Part of a small language model's weights.
Size: 15 layers, width 512, vocabulary 20747.
Architecture: LayerNorm before each block, rotary positions, untied embeddings.
Each number is 128 + 24 x the weight over its row's rms, rounded and kept within 0 to 255. Layers, rows and columns count from 0. The size above them is the row's rms in percent of the matrix's.

# layer 5 MLP up, 2048x512, rms 0.0484, rows 762-774, columns 384-511
size [103 106 109  96 104  98 106 102  99  97  99 101  97]
[[141 145 152 151  89 118  68  97  91 132 116 110 109 135 132 103 115 110 135 127 149 113  96  72 125 118 112 159 119 118 174  90 122 106 147 115 111 115 144 144 101 135 155 104 110 144 131 146 179 147 117 139  86 123 109 142 135 137 154 102 166 134 133 173 136  92 115 106 102 130 145 109 139 133 128 146 122 149 152 144 113 139 117 143  94 107 108 159 119  74 110 179 138 126 101 117 142 168  99  82 158 155 159 127 117  86 129 109 124 137 143 151  69  95 137 148 158 130 151 135 163 133 120 129 121 103 174 145]
 [150 117 171 143 129 139  99 122  91 107 130 124 115 109 131  83 129 148 129 111 182 139 165 102 117 141 112 179 137 127 117 165 100 132 153 169 104 157 155  95  87 140 111 117 138 164 148 122 145 108  98 143 109 139  76 141  79 134 146  72 156 149  93 171 117 124 140 173 118 135 135  60  85 167 123 151 158 124 122  57 129 120 156  95 149 105 140 106 124 132 127 108 131 110 137 138 124 142 139 122 119  86 159 112 125 135 129 137  98 102  98 123 147 131 130 169  97 120 137 125 131 142 136 151  93 142 121 165]
 [139 125 125 120 124  86 126 181 119 136 110 133 134 116 165  98 173  81 135 114 104 122 126 150 104 133 150 100 120 132 148 152 130 139 128 114 180 126 143 136 106 106 133 136 144 125 127 114 125 159 119 160 134 136 110 164 128 126  80 120 108 134 110 155  70  82 132 133  67 113 157  94 109 112 120 139 135 160 102  80  93 140 152 127 143 160 173 152 121 161 126 139 129  87 167 134 157 119  96  92 151 101 142 119  79 104 151 152 148 119 116 168  80 117 155 114 148 102 141 121 114 153 159  85 155 156 174 131]
 [111 122 144 111  98 164 113 134 126 150 116  99 111  74 145 132  99 102 119 117 133 112 155 149 131 119 103 114 110  70 154 123  92 148 124 115 155 144  91 124 163 127 129 102 107  99 143 128 156 172 165 187 119 117 125 181 111 153 126 125 133 106 122 122 125 123 109 122 133  95 163 145 152 130 109 112 154 142 102 181 127 133 148 129 126 122 107 117 127 150  96 151 105 144 118 155 149 117 101 112 114 133 109  77 129 145  89  97 111 154 157 117 121 171 156 143 131 144  96 122 171 155 161 126 153  91  86 120]
 [ 91 116 138 122 146 140 136 147 122 127 168 129 124 129 116 106 142 121 117 140 148 136 105 116 117 123 164  83 171 141  97 162 109 136 119 162 119 126 141 152 128 129 109 105 102 166 125 149 133 128  93 119 126 144 124 132 114 108 105 162 162  92 152 139 159  93 106 137 151 129 129 133 115 110 107 122 136 127 146  70 154  78 140 108 122  95 134 128  96 110 135  87 148 136 117 149 147 146 128 127 148 109 131  64 131 107 137 119 127 127  99 147 117 142 148 126 109 138 183 172 124 100 108 128 127 136 147 153]
 [114 137 109 150 145 108 136 141 105 101 102 159 116  95 122 123  92 132 152 128 131 122  82 122 177 150  87 141 129 136 114 154 138  77 183 174  90 111  92 146  80 119 123 156 122 132 102 167 166 151 114 117 162 117  95 120 137 157  79  81 124 132 124 109 100 108  91 160  85  94 116 123 142 123 145 127 129 146 155 107 133 135 125 111 138 121 132 117 123 142 105 159 156 141  99 121 133 129  96 143 137 127 166 116 137 149 171 128 121 163  99 100 108 146 156 156 105 112 165 111 155 125 108 117 131 125 114 157]
 [ 82 130 128 137 127 124 104 124 114 116 105 166  96 112 132 133 132 120 124 185 118 169 142 112 163 110 103 139  96 128 101 113 118 101 102 142  85 106 128 109 133 130  79 147 103  88 138 131 134 131  76 143 112 141 143  96 110 133 127 127 126 148 126 147 116 104  55 100 123 138 107  85 116 115 143 118 152 130 151 138 154 144 114 111 130 136 148 193 134 138 134 135 118 104 122 131 125 122  76 163  94 123 118 165  95 119 121  91 102 140 125  93 167  81 120 105 143 140 177 151 118  96  99  94  86 163 119 166]
 [131 115 183 144  93 113  98 140 137 113 148 129 127 125 145  74 117 119 165 157 154 155 127 158 105 144 145 150 121  95 106 136 139 138 125 164 139 169 155  93 102 126 112 112 119 132 191  81 126 121 119 133 161 155 101 153 115 112 140 127 119 148 149 132 138  86 129 170 116 163  79 103 122  82 115 166 110 145 113  92 119 157 100  95 146 135 141 129 135 109 106 153 114 106 158 101  68 132 147 155 108 132 152 133  98 104 108 137  89 128 128 121 149 124 118 122 181 141 179 135 108  85 101 154 157 100 158 111]
 [114 147 115 115 100 150 120 130 128 129 120 141 136 105 125 114 132  82 135 127 114 130 134 151 128 143 140 117 135 104 133 148 185 123 144 110 131 116 149 127 117 143 125 143 130  79 149 157 106 151 142 192 135 123 115 127 141  91 129  88 115 149 101 139 104 126 112 106 118  70 123 147  87  87 153 153 110 157 131 152  92 163 183 131 132 148 139 133 112 110 136 134 116  89 168 108 120 132 129 114 127  75 106 111 104 124  69 126 127 144 109  88 127 104 145 168 159 132 139 144  97 200 117  99 134 149 124 136]
 [139 126 130 177 131 126 122 135 152 120 116 130 126 147 162 167 136  95  93 138 121 126 139 139 133 159 163 137 147 145 123 130 174 150 127 119 147 121 116 140 107 132 106 125  92 157 139 108 144 138 127 128 133 126  80 116  94 121 117 145 112 123 127 144  91 124 151  92 110 123 135 117 116 150 113 162 151 177 103 130 104 112 133 121  75 156  88 163  81 104 151 137 113  75 126  74 121 121 129 124 131 134 131 110  94 100 153 143 128 114 113 136  83 125 139 130 186 143 126  99 115 145 157 109 113 100 137 146]
 [133 168 144 101 129 141 110 120 121 151 177  90 144 114 159 140 143 127  76  67 138 137 121 162 143 153 151 176 113  99 135  99 153 107 109 138 118  79 158 118 135 112 131 132 135 107 129 118 118 117 130 125 151 181 139 136 140 126 112 179 127 117 178 126 108 130 108  91  97 163 113 154  99 104 139 125 110 100 128 162 143  98 130 169 165  86  96 174 122 115 103 172 163 157 135 112 114 146 128  93  65 109 128 130 100 115 100 120 101  97 116 138  98 102 123  87 124 124 165 123 135 114 115 122  98  91 132 130]
 [168 113 161 108 132 148 117 105 121 171 145 180 135 117 161 112 160  73 113 157 115 125 158 130 157 119 145 120 148 116 117 129 120 155 129 155 160 162 124  91 107 124 136 147 116  84 119 142 154 154 159 127 153 127 116  75 116 121 101 102 158 122 150 101 160 135  97 106 151 105 154 128 122 150 158 149 146 108 136 122 122 135 144 125 124 142 107 119  95 179 144 154 130 153  90 135 110  97 132 105  57 125 107 100 119 139  99 114 124 139  69  89 165 151 101 145 119 148 155 131 115 163 143 147  91 130 109 174]
 [100 114 149 141  86 119 104 136 114 149 143 117 124 145 164 121 118 139 168 128 127 169  95 103 103 146 150 109  92 147  99 144 118 119  92 185 146 132 112 100 159 139 146 111 103 109  96 135 164 130 111 107 122 183 120 119 124 140 162 108 150 134 128 139 143 145 129 125 146 136  94 117 143 106 133 109 143 131 153  94 130 113  88 130 133 133  96 132 112  72 148 131 124 103 141 135 137 140 125 116 106 145 175  98 113 127 108 114 111 104 118 112 151  96 113  98 155 134  91 182 114 127 163 101 121 110 134 105]]
# layer 5 MLP down (transposed), 2048x512, rms 0.0311, rows 762-773, columns 384-511
size [102 103 110  94 103  90 110 104 114 103 102 109]
[[105 139  93 117 111 147 157 125 158 126 136 207 167 111 181 107 184 126 102 110 155 104 142 152  96 162 134 161 158 102 131 104 123 145 111 136 119 149 122  92 110  95 133 118 176  83 127  74 109 124 158 110 114 167 138 122 101 130 163 138 136 149 120 131 107 189 136 125 121 176 119 133 102  92 141 141 156 144  98 110  91 176 108 126 128 132 110 124 135 155 143 134 143 148 133 158 113 133 125 142  80 149 133 174 126 127 133 113 100 100 131 103 127 111 130 124 144 105  87 116 107 120 137 110 176 146 103 127]
 [142 142 152 117 161 114 131 159 124 130 104 130 130 148 168 142 109 119 100 128 136 103 140  95 124  86 120 120 138 149 135 137  62 132 134 158 160 126 138 158 163 104 126 145 143 150 192  57 114 134 141 120 104 120 139 130 148 178 132 179 138 127 132  67 115 170 155  95 141 122 129 141 153 123 124 140  92 147 187 136 160 152  99 106  74 128 114 128 113 122 146 108 109 128 114 123 114 108 137 121 109 150 127 123 155 162 102 136 191 142 117 142 159 165 118 153 146 145 137 129 150 122 140 135 124 144 144 144]
 [137 123 131 124 112 150  99 105 146 105 106 151 129 151 123 108 133  90  98 161 135 113 143 114 140 136 109 121  83 130 130 113 140 127 135 147 105 172 148 156 106 135 112 121  83  82 147 129 125 162  94 133 148 132 143 137 151 128 112 152  92 143 103 140 152 136 112  91 192 127 102 127  86 132 120 105 198 106 117 109  92 160 114 133  91 129  85 163 160 124 115 130 123 143 121 140 111 168 148 134 134 160 136 128  97 128 160 134 111 136 116 120 114  86 123 160 122 130 116 155 151 112 155 139 155 162 103 147]
 [157  96 160 126 103 122 151 166 131  92 124 123 143 133 125 106 151 126 114 122 119 180 100 115 132 119 121 126 112 167 102 157 147 115 137 139 124 134 130 157 111 143 109  95 131 132  99 131 153 100  97 102 117 139 122 112 119 111 116 102 115 136 108 167 123 120 165 139  93 155  88 122  70 142 139 106 141 116 142  91 140 108 114 123 160 113 160 143 130 107 127 140 139 114 201  86 120  87 120 162 155 127 145 171 123 166 115 167 130 124 122 144 116  72 135  83 131 117 154 104 134 144 116 148 106 168 126 100]
 [189 112 156 113 109 150 157 103 165 117 138 128 140 149 153 110 149 127 132 138  82  87 126 102 121 147 114 110 114 141 113 117 158 112 124  94 142 107 166 104 114 168  83 126 124 114 175 117 118 122 128 120 116 111  94 126 133 121 156 139 129 138  92 137  88 161 108 121 141 127 161  80 128 115 115 101 111 130 121 138 153 100  99 158 155 148 128 101 153 133 140 135 148 124 147  94 164 103 109 124 132 106 150 146 181 106 123 157 104 122 154  98 136 134 114 151 130 128 111 170 134 122 121 162  87 153  69 116]
 [126 126 157  98 147 140  83 153  89 140 105 142 157 132  81 135 120 133  94 126 121 152 119 140 113 134 153 120 144 117 138 120 119 123 116 132 159 164 134 107 103 112 139 115 134 152 125 117 112 116  84 110  99 128 115 169 127 154 127  89 126 118 119 150 127 104 144 122 159 127 109 117 135 136 130 127 147  83 125 152 153 106 130 109 121 176 169 118 127 103 163  96 106  83 171 152 116 100 141 109 110 154 171  75 144 109 103 153 145 150 120  84 132 128  95 107 136 120 188 109 123 167 102 150  74 115 140 127]
 [120 104 135 106 114 143 183 130 137 107  76 133 149 179 137 170 132 146 126  95 122 171 136 141 106 123 120 159 116 133 130 151 119 121 114 115 155 147 117  99 167 176 114 136 108 126 113 148 159 122 171 154 127 152 154 144 126 125 141 121 159 125  82 116 139 117 116 125 106 128 160 111 191 136 115  69 141 125 123 123 144 144 124 112 109 140  98 150 176  89 132 121 144 115 126 114 150 141  83 130  82 140 103 102  87 107 165 100 111 118 127 131 126 113 140 106 132 114 138 140 133 129 134 158 102 101 124 121]
 [120 136 162 137 149 130 116 150 138 117 134 125  94 135 140 113 155 114  98 134 154 116 154 128 140 149 124 115 145 123 116 127 101 166 125 124 130 118  92 111 111 131 163 147 127 112 108 155  99  89 147 124 157 135  90 122 172 148 133 122 139 119 142 127 121 128 132 188 171 110 139 133 124 120 157 135 199 116 109 179 156  66 137 112  94 112 128  94 123 130  96  64 108 143  87 163 113 131 104  99 126 123  97 134 180 108 128 106 138 141 100 101 124  99 128 123 138 120 114 141 108 114  92  86  97 132 167 124]
 [127  88 130 141 126 126  77 142 111 117 129 101 140 135 108 145 124 126 135 142 147 126 176 127 139 159 119 135 129  86 113 122 153 156 128 131 135 127 125 119 113 171 131 117 120 132 175 160 176 114 153 103  82 112 145 113 154 115 156 175 108 147  81 122 128 119 105 109 172 141 131 108 141 162 112 152 156 140 107 130 113 161 138 157  72 127 126 129 147 136 112 104 120 169 144 140 133 124 111 170 125 152 123 125 131 117 148 124 126 136 136 167  91 117 133 125 134 144 154 121 183 138 117 114 113  82 142 163]
 [125 150 124  57 117 182 170 148  99 144 141 132 119 117 161 139 123 165 161 143 106 157 129 123 137 125 147 118 142 143 133 176 146 102 102 156 139 125  90 109 141 141 139 149 123 110  69 124 155 128  89 110 133 108 155 150 115  91 132 155 133 140 175 161 132  85 126 101 137 102 158 139 110 129 132 124 127 116 162 191 142 117 139 145 103 117 141 123 181 170 162  96 158 145 116 158  91 142 176  65 154 147 152 110 134 145 128 131 120 119 158 117 155 109 156 157 151 113 150 147 113  83 131 128 110 125 137 142]
 [114  89 129 169 119 140 141 124 149 158  95 167 119 182  92 136 143 112 141 146 138  97 130 158 143 116 124 156 132 137 161 147  92 156 138 121  74 162 117  96  77 104 154 153 159 141 117 140 141 113  97 145 106 130 119  96 114 125 132 131 125 149 131 127 117 144 160 125 122 150 122 111 121 160 116 191 170  95 113 120 112 152  96 153 104 108 135 181 139 122 125 195 100 148 123 147 108 175 130  64 107 172 115 141 131 108 135 131 144 182 155 187 136 170 133  99 125 115 112 131 122 133  95 171 136 132 155 117]
 [149 105 146 100 125 123  77 109 111 108 128  76 124 142 103 122 122  96 104 150 121 151 128 189 118  99 122  89 156 142  90 135 135 162 131 114  94 117  89 176 131 149 180 128 155 152 133 130 153 125 135  97  85 156 126  98 138 153 116 126 134 178 135 104 116 150 104 109 124 113 120 141 125 132 132  56  91  88 168 101 146 144 163 117 152 140 141 114 108  82 131 120  70 127 130 129  77 148 118 127 147 122 117 135 156 118 132 140 101 123 149 157 109 140 147 120 139 118 125 141 150 159 133 128  91 105 116 114]]